Part of a small language model's weights.
Architecture: rotary positions, no biases in attention or MLP, untied embeddings, attention and MLP in parallel.
Training: a variant of Muon for these matrices, 1360M tokens.
Each number is 128 + 24 x the weight over its row's rms, rounded and kept within 0 to 255. Layers, rows and columns count from 0. Numbers have three digits each. The size before them is the row's rms in percent of the matrix's.

# q: layer 6 attention query, 256x256, rms 0.145, rows 129-191, columns 192-255
# k: layer 6 attention key, 256x256, rms 0.146, rows 129-191, columns 192-255
# v: layer 6 attention value, 256x256, rms 0.0875, rows 128-164, columns 192-255
# o: layer 6 attention output (transposed), 256x256, rms 0.217, rows 128-164, columns 192-255
q129 123:166151154111128087123156150122140166134141086129134145120147175131103085130093157130102145112086115130124109137142136143103106125111109070148119112119122124144153141116170161115101094134117137
k129 068:126140134148134121141120126144128150128131170129105066132114100131127107155136093113163123165143111156121133136078125121103143142101128139103102113111159122129130118148091155165117093112153151
q130 077:091087087156148118124108088113178129086122094151120087161117135131127121145130175134100146170151153103138130145157139142123129134144138147115163115115161153089142130109110140131165109120157136
k130 078:149119125109155146130061173147125117096084107095101144121111140142126127119160182173171131072116123095162139137155098155115129147128099150143128123142161144126112154120197132120135169141120117
q131 087:137164133154116085096134129102110161139123123163144150115148120129151086100119080104065100117141137118132106121145119166154161090128134128145136137135152132152162133136105194168135087142136104
k131 096:121126133177144062150109115114151126139126111157125123134128152106071171127094129140123147171158137168130124145088139124141108125144136163104152118166100129131115125122122134142091113156134149
q132 076:111104110131107146137130091113129094153098113152139127123100131088097128138139123151164155142136167092125137138113130109135151110131140150124156097113154154111124128092123117155166117095153120
k132 093:095127112136131131110193094121123128134096098152164181137159113152140093135119117155111169122150096161096113142115155127127105141111145132137118120113139128095135100104101119139143141103108112
q133 079:138116127100145142135083141142139164083151115115106127149122153123179140157141137116130124151156126118163126139143125154127113137121140064135148129110100138101115144173152130125080144150105135
k133 077:160096136146136108132141158073149092095141115142128118135150124065134112141126100135116142114145148127136117107133170143138159136175124128120121128113112119109113119096101058156101161112128129
q134 086:084102123118109177116119124170135130123115133097167135114065116143130141114133124133132095117141148134110145136118138129117150099112137089128118116115146130130137147115162108133111158106119111
k134 086:144131146174126079147146171078145078105159160113147144148158142143101101147106129134150134105114155152127103125124143092168145116106132114142119136142125155102081110108076110081125104115081155
q135 085:131164114137086147092087133145104142129157111138105111102141170133099143135128098105111099118136118154118131153124129178120116133139134129119154130139089124109143138123084173143128170118145112
k135 093:085150095107103124097163113120131107133167110125106144140070142106100120144139142130137155118144185120125145087157130130149076120128135103093125107092126109156134137095147140130112103110132118
q136 088:090155117136106139135122130169090113145166109088110148149091154140106127091101141129150125123113145079125098118153108138128129128126079100088131095147110133134127151143109146156123107084185123
k136 096:133116155113115137105115109113183179135107147148093157123122129133131123127140135144113111147143161170110089117157114093130142171097125118140148105138156165142141101145116057126119124120159128
q137 087:149141124167120130152114110076107097137161141159096113102122087092119126123151156126153133116104088136142148100100098122144107122125134151140147141166114140124146154115123123114119107101122133
k137 091:111086164141127194116145140094070119106133102092152117127106121174136149127126092155152102134128121115138081126133124108114101148118138081135082154135145150109158123159122145127112121101126111
q138 090:122131138133142102156112137117120145147171135138090127115145126117105136100122119127108093095088110164107176129128093144104081086119158152105118107101089136153140187159151141104133121137160112
k138 092:112108126140122125136111120151130141125150117161117093110116114126101156163138143065108122161147144152138130114110131179105114145126133106084146146185141127099116144102110130086135117126107136
q139 098:124134101131097185102141168157149107132194094121140147125142130149159129119147108129114140120113129117109126140144148114135095097123112093126130105122110152172121143102122109130092094112148110
k139 094:118142183139166142150142112130147113126116117177140100149152150179089107161154131174142158138127114183124111112107142127123163088179131115143117096092098110149137118152111115137148148134132104
q140 084:124107166144157098120133118158115130091159197130063119124136106113110163146135101153139148109112116121137142148139112135123112132140176133141133115117121138094137136145122156152133115096163133
k140 085:144125084133088124148076163139161119136114122128107126071138144143166144128155127161140138113116170094129142132159082123165066112125100103141142161096121172123177128135135134102120159131141107
q141 089:123124112113162197138140140126110119168167155142148095156151122120157140120117122111130120132176138134193177130118128156181120112128129144123108086147132116136136090111122120114113119109145134
k141 098:147143129139180069117113130130133095129133100113138130142139156119135131149146148140147091138116163118177094167120121090186186134137122158153128157138140136113108151130100173085090100133126125
q142 103:128138120145154106098129160126122146132102161087179137160138100170112068116175129127128062089137106146092130128149104166085176142124178106141114086129119143137140114110129150117143144157122140
k142 103:133166102140108099138134152119099132155132137087175137130132149124115063153124120100127134174124157100138132143120091130145144141147131115108146114144164116144127152177124103147111176121108120
q143 100:125136119121131114121085115157124146102168077167093111118139119131109111168113142133081128148098160140152137138104109111114137123116137163164140105140169154142144139134098099153115103132128144
k143 100:145130131122142146143156078121125103136142118162163148136128115095046119092114183141117134118154177097116149097148093152131120136142134095096136154124114133111083157178085182119164134111118149
q144 095:085134146134109164113146131076153120149092104168135076152114108114122127073084151102103148192120116177091148119131156106122098095133116152144113098133111105141170158129127092131134121125141079
k144 095:113091153114123140112125121115118117144086134169142095118184128125115127140188119104147125149117136123134143181132145140128145170104119142089082140109121169137141171089132092155147139157128168
q145 095:102149104139127181151101153114149139163062144088147141134132131119147092118168121111139079095135109115139157128156133087120128119130134160167132156153132116116057141147134099175108143100171138
k145 097:103129137150163147092106083115103130124154150145098151112132112153097093120128152131121166121146122138090099106194121118121127139092112107126125103140159116135105098140141093137126128128137127
q146 093:161137146121100141111129077132156130133140158120150068092136111120131146137103127154154151137157119153113115106132135146141140153155176137162118143101148131160145097113111129148138098189113144
k146 092:109109107088098117115168165161140119122112117119141182121143126135139119093119149126156155126114175117135113168145110155134091159134136107121138127097106124102142095136158138169101135099126134
q147 088:118100122127156129129160155063135093115120097112119126151120106119099113068126113121101142173159121150124098130125133070139084143160126154092111169136129116116124119131174099116131139116136119
k147 091:122131085135133114153118156110116129144128136111120105130145147157110144122160118110143125113150129146159114140128129135136112118139100145112118122115121137167124107149103138133157144133142130
q148 087:117132127095125107204193180110146125121158125108112133097069125102113107151141128164187109114179153107149136134142141116166148126070125121095101168162142147123119180104117139111080154149161151
k148 098:130137140116132126147114166141116115115099126110140150163173120177155187117127125183121157096115112148113114107122135070133150105072111135129162135106164132100149130115089169122174107169122116
q149 096:168038139088124143128121100131152132114129134092120150106092132124150091156139161163098117130147128138133122117128078115142100105107132197126116119140140146092162112071139139108170170105107170
k149 092:152113151118109141162126131166153134066151126152128167164130156109133134173120135127157172118147153144126170101095111090121145082090084100097156152139133068087136126133124145112108127129129153
q150 100:162113136178116114150117081137157136130152139173121107104154156161107121105115129135149152117100131147137163100148109161154126139163138088147108128143123170167139110092170121118178090114118122
k150 096:157126112116109156117144124144118120090151136108134122107142118142147107126141129132157145111169154176138134132122114161088129094144163126189134113101116137080128118088157154137107149146108132
q151 102:124132140129075121150132102112151145127167102150151138150134113093169129192120169154114103139133114167125145123122185120112111093117146148142142138100118101107112092077155139163187096135120125
k151 101:171109130101104112151129091101111134140116094103100103155143137079128109148145144097148170157144151140123129124141123097117141115123134131128120139173117140151126110118130123136088147115157135
q152 081:138103123173125118109180132173141134108175083129124141161120123155150160135121132159073115169143119160156171144145180144131149194117090119117104137139140113129137121134131101136063132091160140
k152 100:158152113114139103152145121146141147125134110128073148134116212163104118125145123154049165142129170125176083108102134116145140075116127114105108164111137137136093103149156133139100132116109157
q153 091:125128109132127118156133150141157136123166138178140107116089121113154105119118079136106130135096145110127170155156108121117159119103122102085121112143138114154150190087083124136107161165133117
k153 098:128149131108157140093113123131098115131124095122125137097115103163087129113115103076090149092137154125120144170161124132154134111127143127130076110204138141131075158158065104105127111135134143
q154 095:170114121162108087093106119113133150118166145115094105179119132107134116114165138144114149160127101100082149134149146081165102136095132140187091108089144113130136156142166148171112126165161123
k154 098:125118119114113110120128089133118058117124124148149175107112177126128095129163177159138123122141173107117172099119120126154136134083132133130112196112132100080134155130141069151183154123146117
q155 097:140136158101123151100167081129141126099164091117114133121114126102125168098121118158165118151157128117131084119108139135121092157115134146127095129132103122114140134125117170104125116101089123
k155 099:153125145132146141160123128086131172140097125134115135135102189117136125118160100136172132134156158140113105132086122071153120132171157177139124125100121122142125123167138143093144122135132153
q156 095:125113145098111118153129152123128123144146183158140113136135177119096078109095133097138150135125151117104098122123128117119066101112130146160131182145126115122163166134131187122098067182126121
k156 097:105122088150109134180131165174171107129182142128164129147113118156138090129142110130056110142106152120103090175089151145087124152123092131130112140131107126101145125157113133158121061125177122
q157 103:117178079095138122124118151113136170140097123139126159117113133167113146171126143117092151176164139113116106110164141121148137074115132147149111121113138111142073125142126138077116096139058131
k157 098:140099164122092137134118105139143114126113134153108182118088080170158130157159146106097165152173152144121131153122109121136106108128146166146116086129117063126119138129133135109099155126093143
q158 098:134120179139126134101094153134120136147102149132115084108128156135112121102131105098144095134138129150112175110094135102147143097115145108144157151120158160141087104129081139145091116193137119
k158 097:120109107125085170117116122112127139132146126177101138080147118149111117139113174123159125104149116106171147127178119126123118119149163099159072144114126148098129128169166163143128089118140088
q159 101:129145138099171089121099159100121120122109118084133110137168149103097134147126156126089139118164151111156140120142082125112126124164160156156119123099139121124125151127139113104186109113115118
k159 098:124092130151160129126131103136125128109191112133104121117125124140131149119156133144089109141141120126128098144106098155156153109140131106110133151113109126114115144101099153138110152141146101
q160 097:087167140128142078131113128140121138135155127117092120133111112154128159148135124127136096140121098101136137122167151122143067143100105173174114132096135114119174125154143155148116140123143115
k160 091:136123146122112127125103133131129076091105115084134184108155161102143145117143137138080109115098151139085156115149148101154107151170126118088140090105120126141108121106128125141107112124146104
q161 100:110111175102095178137131105119119148149106141110161143142124141162089115120096160149144077127102132175123099090144184138113123160160139122142099111135130161120135110121157137128093119111081137
k161 102:107115120120126163125093089181105135100107170120172143142138149090151087138132153142132128139114145112077172136161115118136129112125139107138084144075124136154146128146135128156124149100120170
q162 105:057121054153106134159110133139108107079108113156137131127079103098140145119131123129142175123122108155122132134169125170138105111103130137159090130106116161083131146140181120138118126144096125
k162 103:167155160115077120168133122121103168123136134173113138148095160132133076106127124136158173135084125087111097150134153175120165162127116112117134125117115182154090112128129153118131157128156139
q163 102:078130100095079163122112124141109139132110143108113097099134091133142145120118132158147139117101111113153124126134132123137150116120106105101102135104127106155138144160160128141153094120152184
k163 102:146131103128137100099139117114128157110153142156108080093161108105146076139158144132073170155117104119115136085141108118123147107153119114112139155165142102137149071136130127165132156149109148
q164 098:173123098132163148122109124153160146111125132134137131113147133129118092152105124117140118110130080127081148181144112144112136136059155171132116116155179112108109070138150129129129148128147124
k164 095:143112068113190099174142149076158094139096120149093155171114164137115116129136107088148124137095165099102129161140133120116146098141084083104136133123119090111113120131114150147113151141151172
q165 101:140170179147151105120120123168107169140100163120110122092121110132119162090131093121162126147093132135115157125122121096135104139153117134148133061127092161129100177141159141141121131109107136
k165 097:163134076120137150123128118129122115119160127124157110135112108118141149150172137131163121106171154109119113112117158164101111108154103148119122121095123148205083150149120111140135127085163119
q166 104:155130158130113130127104097108125141097161112113114177139117120150187124103139143121117118120164119172128099142127109136143113137119117140132145143148157156135126147133149149114105105108118143
k166 101:110137111150073155114081109164113104186151186143121146137156183095155153103114139111115165123153129115135056105142142098121125124139131129105096115101146099127152118158117168134122111127180135
q167 100:146092145209117097157098140115142134115138138148117111090145161131139109113087113121097138136128101105126074146139132173117169137121141120109104121127136175172137146128123123143088118102134113
k167 105:093112136126098150120146152092142156107095108141135164126158117164154097111152112091126070134151120122141123165161114108139110097116190141081139119128154172117118093118120127135126112129088108
q168 099:122103162099110151147166152126134118162126092114126148066141095096097155155166157153137091124138142168123122110160105117117158126138112146099153094120126109130137110173153091158105140160103091
k168 096:102182110100131122164117113153143119116147129136158165153141133116139145149125143127148115130084118142116128119101145144081139066137161090093101138126195104127098130090127106147154154083165143
q169 105:120105117085070142160128177137133144082115151135128123117099128126097150127132137133129118091125125153120150142121132115176089176110139108116137130139163114130116125107129133103142133109152083
k169 104:125109113184128127096167097163126146159126133122159135167153122116129109156120119083135126156077098164134129111095151120092159113168109146095126128137106176156093155153156112111093128111122177
q170 102:129151104115108106123144139129141197154118107120127099157173153103089098084103092123133140142119135088126105147194123143139130117099153070109095107131134138117105139126109118121146123161126089
k170 095:116096116115118128094101163127115124157121157079125157094111091138132144136109116182127122145110115121138152176146115091130102108114151155117113138116110090138169127124135134114103149089086114
q171 097:128127116122100128157170178144160141149125119123123126118129118098148116113151112116151133126073125144133117143094115132137095141117129117132157150132102088144174098131152149161105104130108127
k171 096:114129127098103119068131146110119114166108112110120114161165111138153133130126090122167132126136157155132107116102140174130113159068145092140069106135102136105161117122132149116131110108130154
q172 100:142159150128115104130161082164099118127155128124111134147125100130131094074060124120069100111100144155140125166060103148116109188133179121128163116169110123121115155142107115110106150134133114
k172 101:104099096141130183118123089113097099105099143164085141110130098151143164121164122126114103120089170137145147131154150132176122124147124115169162166096162137125147104105097087174145135129130132
q173 105:141137178094102159153135128114130115097141147093097134123128146152139153158119135057103134100126132105155101141121147125169109102113154116155119118093142126136107112101160135137129163118161155
k173 102:154153149140087168093140134084150161161161114162116110084131131130119151128169151098138146140157167107115122120125174100141087125144115125119163111110134109071142094115079174113095162134101119
q174 100:161146138110132170107127143126108113067127107117128107102154178132131124129142103119179135156118131149108116127115156129128111130124061146120087146095111057142138166116115146122116090120094129
k174 096:148106112157154154126095097108153139137121168143111104136141113130134136131164149120148125136103117110123126134108108122118128161101142139123100110113119130157122111123176133129091098123177174
q175 098:155167155174077125126110105132126162115119094144111146145149174101110145090156086118097120127135101132099130114117117136134157104052119081129115130154161138109106125076144127108106146144147181
k175 092:108173125120137162115129083134112122109122160114139133123137068155128132121109135149132127124129119158113191075073131099115104186121097158129138087118139135128113110131109144132116193103137155
q176 108:091090135126122147112095120147123126102160139081164095110134120164143126108125124160105095163125153169134167150062153119152231147094117083125141181078110128126099117125128122182173139169123157
k176 105:127144112134116142161138153134140185119137097113108124172139176156135122137118195089123110127105128148149143109145178133129132130147170126144116165102103133132112116151140117138107121156127141
q177 100:112150130113148149199133131173108108156136144113106131131066099146160100144134105156121123143118164164123134120127167117091102075110116132129148189125141109135159121077105102178129159147098106
k177 095:116165138147129144122140151172115129151112111086133110131118132139133176157122147130125091166127169166123139106142115134125136150067117094098108188133078153117147098137127152106130136150103128
q178 107:126135157096121111167141086151155121110178138107124144156098124137121117101123092151145144154143154126126127130151139119139125121093128123129141144131166137142149144104143153127098143129147102
k178 105:096120123153142099148149161129127105086155120129150149133155126117136122152148118151121175130085130132092144165103136110124154121094149135148088175114117129118103134124105111119092143071101126
q179 100:099160092127107124160109170142143134152144125128102100114139184076116094111125174141110148118125121136124124111103102113121156120168096115128135171138157121114105119120160152127158086110114141
k179 099:134125128167133162131130092171127113127176097155118093106117106115144129105089124135147103084083145086135108095136146095144129150139124119140152181135127111134132168065157061118107112158161144
q180 107:117104131129132118088124141142122123138110088087147143100156131117159090126087107104081108151110161119129147135189149124158139154119122117113136097117130114103157157142115108117156059183123159
k180 106:106110103145144154172182171140026072126113127144203155157164125108165119141127170159109078093151128119134156138127150081139149119112144150119121132123171155111158090169114126100135172155150122
q181 097:136139115138123148129123147122089178131135082152134097152133126123112139147177143108072109119118073140142141160174123160110106135132108139115108118146119133147154137118147155138100105171111101
k181 100:136116169145153168105108068068120103112114132102097142122123155108125122134130137160088174114110130107124142136112118113079147134112123150111138143111166140076163099132160116159125154089137129
q182 104:131108192103153128115159144136139058130126184169127097143129127118099059135131144103105174135087132120152162093167155097105135150113112144138125148148118106117125141149130121123169172098128117
k182 100:130141144135137134155141152117114148143089135150139102072095124141175136110121126115133135140134105130154136092111120127169139109177111117127133146126123145106140095112107145140137136094135154
q183 100:117096154115145132101133107097129132115162097127129150105156127111151096107104113127185136146145130118096160139114111094129152139114097113119105149151112130143176156136103166132169152164089106
k183 100:136130144104173148126161145137152115152076143121112151114140180140117152143120130139124135133123105097118113118096148130113128120125178139129104152159133138159133131122168137165139071151145125
q184 104:081147110120084153139132104116099168106121122147135145150117167135173122179147134078127115132105125133156120128099127168127104140138144133144161124105133126141119142155102137107110159129105113
k184 099:087136125112116109147128117092132140098159136092153172077148163153100168152127142134120106153143124109129142140154090115124144153127148148113147102107079108120097172150141134131122160127137143
q185 102:122115136125156130121124135099127132164128120098147070136123098085163104103152109150155108107130144169113105142137099127167134118164114126163123111155140179124137147163109129098122102123093165
k185 099:171114116151115088146115088156112145147148172148119111123181129129124179053120137123142129157172121118138159134112128123099183118168112129105101117119114119114133155143112115106121118108168092
q186 099:092136150142097124153070106141112134145079136120134114151124154119100098151151123130144106149147128033117157140129132124154112190127123199150140144150122125148115138110109143139151112109118092
k186 101:127122110168138108137089103090146167124131151145141119133139151092087149141122131114124077114143126188117114172105097129136143120145163112133146116125124135157078114123092155141102122137152105
q187 097:067114114138107155115132129141111113133169093120113159127128130152091113156149116104181148146116117110128094136157138176095148117118125102168169091118154164150166121123145126129106113149132130
k187 095:117120162153106122145123138112143130128160150169159078131143135110110104097144129169120128102147138132136142155140147099127110108125095185104130127135131117126137124133168114125094153142095144
q188 107:118134137133164109164130173126156156136127148110112130109152095153145109143127159109068128137155171059083147130084102107118135089157131113108130124104145122161123127133123161093106152144141130
k188 101:093151122151160123114102141097088132110146090158110206132092130097148109148165121103106140107159104120102137129137123071134138137101105153123118127138116115126131166096062146109151117091097116
q189 105:120106106146129098112142138135150154095131143087118158115114109128102131161153115105168083135154186138145155125092125090162112120133127118159109085123140177124150124102140156117158103117108161
k189 102:100141139132129131129140150083150091111111153143111141113153147118101103137128110121111132109154177143135130121104155139113118160143123121146123144197083105109146124161126217089152134118189072
q190 103:147094148149141132084095139145111097089110131067183107108128100116110153110071108126083138132144136109137123109100145141103128106104119085130133125138129169096122168127202151134129107099120124
k190 101:094134112167107113120133148129145093162142105120121135135112106161142174121116128174119119092126131094115140135096164107099139098085163150131134122157118119128147078137085097174125150086112116
q191 102:092084116087138110105095147140091131159093128139103149137147135171130124115081133145067138134131116184122107134139126138185136152137131115116098145100121148142124120146153121134134106090148129
k191 105:098087120132075153137161124097136163141114146117121134102138137135122100123130097172118116100134141119114177112190118114129135136104145104123148098069169167092093115153142143103148147119126111
v128 084:146165140100098149110098132134155128121122089101156141114125144160190138117145111110138121157147159145134104121073110130129093084137137152107121156130129128095146148119094113139141112155152124
o128 092:130102113172103102125170116134077106133113143151129087147149140117072129133132090119159138123122137122147060129180181137179130136120133114107160114125141092172153102151110131127147105081145139
v129 094:166129104144120093159114173159140093107125176136104154092139088194097099138120112130069106159135099162109163158141116124126126144160154118166115108160141107137135135123118098124180130147102137
o129 102:150137130131150124152171107106127147176133075120109154189140179085136137095131151108142101099144110151147131100124118125114125162099132168128144191089145127157166129136108150133147103158111139
v130 090:141131136158123169098111147136158116157139119133145118172113106136115116104145156155142110125144138149151101146098123150127130167143151135147108122127104107142095143155138116106109105158192081
o130 103:118079129104119121135147163131106132113123120105145124111163134109158130138075108083170144177113149108135126109139161101093142146125130133152154106108115111155152116172083113125125160077151156
v131 089:170123127111096143142119136103122116137123090150143096111157135136126100106119126107116144074175112141134144160144131116110117110100150145158120129086119134155101095162138134126071133182134105
o131 099:121114111175110104148086120130134130118162144108161138118161133157093160121142122148139111144086143105165117057152165158119100105162140102092156145138125091122122135096130145136128092082130100
v132 088:157116132113155111113104092197157127124115096143113094128098076104101091124121105113148119085120147107096133151118151175109101103170145126152129155144116104155127154075132079110169146140128122
o132 097:138133121105147073135145187061081122141142125119151127147162136123161114118131153094179132113117098141149143078209119065168120134088133102098128147126170141135119088123148108162123125181114148
v133 090:128131113096114143082154138106155121142170117102076147132092117097154134172126106071139111128210137075131149091164157135132093097146136148167085142142119143148102138137142169091126131156145146
o133 099:130139182140150120138125124164107154138117106104072132146167101130122134116132154155150131121091093160141155170077143136125170125119121128104164138108152127117125157113115068176123149110122100
v134 091:114124145128164117153119153150124156127121155122079156125124128108138119152158097138132133095139167146156139156162109126142083142153126143068124128099131109109140158081116133119114144152135103
o134 101:120145096117105127127164130126131131154109114131187117108152139131100122072143155116100122160137114156107114165078141121139173123105112091130177134142139136121111116171130117167118117120120168
v135 088:129119133120145150118138194126125119129137102130169127170101121125139122140158074171121119181127091107123081165130118154143121118162152128127151093145174129168032136092111131177147123118110103
o135 097:150116136128099093177173113140112128150136125128114137108135138104134111103131136077178134132126154147129128114113140121140144141029155132139147121087133144091169154155111120133114140122121154
v136 086:090118093179115175134129167167089172128147106117133170152118105135132094139148106117119123102117131137136119116112140153127174122126113160061139155164097137112098139142092129108071122154135168
o136 099:157094135121151110138123140138124116105131121138130107113116142096121134124112103096125129181159153121069113155108112104115115132102121076151131119092130118127139056150113133140185170098071114
v137 094:081100136132149127140152149131157148138137100139132136123143188101135091155172115167126120140126146131145093147111139133095094158167129117157114096135133125136121115129137160103134111161109130
o137 107:171127128126105163068088094153126136121088183102104103145140116149110136103125127120100135106139128095145113124144131114131122121101092111138125157095090090123122132146133097131156125102159106
v138 091:114093127121119145127108111135136108156127129106109142124136123105139130112138111126116119136110149141178144115088161112127138092114121074172137156151162119108141148139130107080117145185100148
o138 100:141157116113137136119143143087120155098108154168144100125123111146131115154128145122131160141148147088091125144143116143121144117106119134096136140107084134191119103136129150140120109062124068
v139 096:116113110139120167128088144126126123122139144155128158159139107128121158153111101139102125133105070101152082103145150146119122099155176114126140116090151118149110131143154133116099105143178150
o139 104:117098108125177132110128123130087164123137141138104152130112135125153133154098119117126120120176139122098154139093129113109113115140106139093118112158117153107140133138124120150144135102077073
v140 092:092169124129144112139097118125144126146105160112104091134119104163167112128187149139156121118154132137209127149135177161125109096087111137139154138128159089099152118103146156136111115120105124
o140 102:148134127112084138106163102120107148130119118115112146128128149094085161140119172123060109141089125095073187136141116089156157146141118160104121148169115158169118135120110150142101097099133103
v141 089:116154117138079114164107104100137154115141136139079158149127088162103118102143129100151136125097114080141114110140086115151169160142138114166139100108089143165148121149098119142120145131126104
o141 101:097103124137176143158162170121087135143143120086169131102123151123152154152101155159150103119153115144109079119147157142117116162154131135137095146128148166086166120079135141125130127151055174
v142 088:091118119087110101128118152131144100149113142133100156122142122119128132139133126136102151141135100126150148087125101138161122095107116117154143176123102111153120159124124120137140134110070146
o142 099:112157167165114116132153109139117144119127113126156091130103133144102110144117106098204138122107130110140139179148131155117169131153122136110120105146167185100118123152113143143119118165179088
v143 085:135131066132154122163132084121141123078119184111152112166116150142142146174114139132108151127133131082136137120146161109093121145133149170124176132108091131108117130119127105131135099143142129
o143 094:108066119167127148059133135130144129138122099165152108103131142140106105098144167131128152138180118175127130098138135107127142152171106067123133068169135119153148138119139102126147153144134168
v144 086:109123131131101129113128152165132142091131122135148130113128117140108103085048148114156101092165105185113149130105148125097161113122100099112108145125152124133107121153116148110147134137109170
o144 093:165129112138102095144143075083141120146121168125132110184150130105143141154120115131126137149067173100132132104108115113158097119099140155129126110115123111089149116116109107142152149138159112
v145 097:167101126141123088086137149150131108133119128116063104081150125117135114085132142108167111132122130111186091114103157099110101122111132146149101089087178096135113128174079139135144146138089134
o145 106:156140149142132139135140111126144114109113080129144181166115138129103145134146143154117143122126098128093145145114144166124159139144118161145146157115115131101092107092144154124101111150166113
v146 089:102115120085073115128169106166136141131108156132110143109106090101107131131131131139138111127131158111109134137138117115114185089137132122132180136145129146131074074142172122111180125192174124
o146 101:169123106143142114137132138067088111136124136074081137127113121149141124140115136147141123147122095120174094164119142075133074163115109102107127095105144156176138168148123124156076119092157085
v147 093:140123106074169102161183162177161161138097115167140109143115116084161147143092101110123098124117119120147118111138142171106148126080157126126109092117137084159117136125128129104130176140096129
o147 107:167141146164137104159091110120127122091137168098122145153132120167125080124164098107132159131141107150137113189142128128127143135130128097118158154087134151111115113112152139157104117131098141
v148 085:138137139077128111113112125165153123110122138136157116120171129152133106112113133102168127111167109102116124147095137135101153115135142090143096123128161105128164126130132117133140166099093099
o148 092:139149142170082105125159107065112086116162137088121143115108142087121126143165159125101129138110106137130124104160138125146113107101107109118152126132095117143138137122152105110111078181113169
v149 095:096144135172095110124088157198131144130110149175105181160077113105133092130133155124097108096133102102101156136163158129109128126140116108106126151119165150137120137138118087117150101156119135
o149 104:133151162065111159128157139080104166108146096096110083114144143108111146077141103127087138125157158122123102149110099095098099109160124146134142149124113130125147112140138105192125145116154126
v150 083:158100123141083122124147119097143152136093118166086110135143092073141136142172110099105133092107145131138134154164128185106162098122162128190123090093110169133184129146080128117151144122132124
o150 087:111114127129133145124106136116103146147132156100104114112148138204159114109111135156115134120147107117102125110129141089109129096149117162104108183146151114132094128087186132096115132169128115
v151 091:155111120116133072098170145152102097126103124130139118101126117152117088162123138113132115124159123109152105113119103109139131102133116150131134164155104159092109143140137094124129120124115133
o151 101:077128142097113137133142110117172126107133168137084126127120172126143156107139078139109114137163114136147141117150115115132118163112164099130108089106134108162093089139057163115140120143142131
v152 082:116102120152104160134105195134088086146150106158104108102135110168153088137096118112150128102153139164119103103123172113111137110140147115135152139098139131126141127131135082118117123144176152
o152 091:155106163099132125124121076110128148147121126136114120177106143128144163115131156115087116111180122127161135127124100149116094092114094149119162115134134103109123109147113147098136127136124130
v153 104:127098134117129109119183094169127092137138078115114127119132137143167118141174126147119159091131128146081102114101147100153119124117144103121084123126120096119171137149142134150115110152109121
o153 117:148160141140127164120088142133120107096112166140120106149133162123114132126135108174081128127080158120168164134143166144121138120119112140170115124113129101134103114127142164122144119145124128
v154 095:132154153136107111109143133135112123176116108097107126173111191144153108126083130157158151147082096135149157118109116124139145107120103143133154128151114129065118139131142131102137154093102138
o154 110:107109126114180120137113128179156152130112110172156129103145105135089114136170128087174129124136156111116177149143100108152134171118134131133123145129134081171123100141134093137141093166135110
v155 087:110113128103096122144111115138164095116100143117122105126103127133177137111127120107109114132135120125131116079094102118101128170094112126158108110110179136123118128145124141148101139156142115
o155 098:132141162102115126102137098136149114128160162146107162138152165126100133143137114163014136147104106153139115146156129146152128091102144153095106112145110120111134116096081149126134121117143150
v156 090:139167152155127135124149140151125138095130137121137137144114135130146134120093160164088124110112147171105120109101094112129126181150143120107104133143137140148147099133131123125112091092122076
o156 099:103093123128090143117121158154128116132145142133127155118156137087118149112136100054088112169108126131170200126110136149133098157122107085122166138147063129135079151136118149106132158161116164
v157 092:133156115115113160133135121103120128114112152137136161154111160121100170112127078126153075127104121097171129155103123113105118114147105156160152109187136151122143148154113135115149145118140113
o157 100:165145141128178155105122115151151132151159116134167094129151120142125082167101094179133131131124134132115129108171111134151121095113116122126098133116104117146149143115155130137126098140108174
v158 095:144144118119141103141133103165114132118085103097129148103127149142086146157128084100111152142146113107088106112153117170122159156145160111164130105134078132103158145118149074156169132152177109
o158 103:100113111106147153122167133097128151129144171122145131131160136122126122127117107177080112114098172108112160146142140116128125148117129088126125136106144113138123166129111142057114103108082144
v159 093:113125127137104145093146129128090082086146129140112086108110159153090115136151106111124098092154128099155108117103149121149135120140079134154149179121142111189113146108097124142143143104124131
o159 106:162133105131110132165132117119167168170085122121130138153103116116163153146102148125114104114121135142096114152137052124148131159099158134123139106128148149130138079152104111097149137116141115
v160 099:068151157121116199129100084145151117121110138136133146133093117136197143126127142114136137141105104112138146126118142108146157118116162124118137132108125107089104144127101125076136156148108102
o160 107:175145120113105084122108170096101115163197109125150132137146131143082165142175112155084118110134162183134087126113153148160121070123112139135143137167118111127151110142160151167090093126168133
v161 094:093146165142095117149117106119148130123127114098083128163130164118117100143132130127161093131171076137113143121116175125103096127171067081106126135165116170134104174162078133170108099109139149
o161 103:126121142127159128103107111135128159133151122150131161147160080100106135137144135151176173112139110089122140125136095133154143119088137161130104103107123079146199116142107109097157145122100098
v162 090:103109111127150090126086158115105110147119115134131145120136109170130130114147148096135131129159129164140124165156119108119151095147129104097140131116130119085137141134119089138133128147136126
o162 099:108178155121127146115198090152144127122109128112136096139107151082124144103148136187107127153100144101076146108063148141147096186097136114149065137133135116144133122127092151110130123126107118
v163 089:116127148142096151098117139137125144123145126101160137139133122172083132110175097133179088117091187108118130088121133099123136140149103116155111132128101136130104131132136151125092126135183145
o163 100:152112103115129119129120137127121084076076137150110129121139118100153135139098140098246172119151100114142121123130162125107149125136143133098140139087126103169142155136101120137193146122114095
v164 087:147162126114089153110095156147103093118102181122130140106186139130115131129147107160128139146136119115112133133146148134132107114133094077177165133165108105091110136096116122171146123097149156
o164 092:136128138121111113117133089134129170143121089173145082141116131163098133157124142168170158142119124162131134144142094110126150128142144138112149094146142119155097112138107148116116121126129148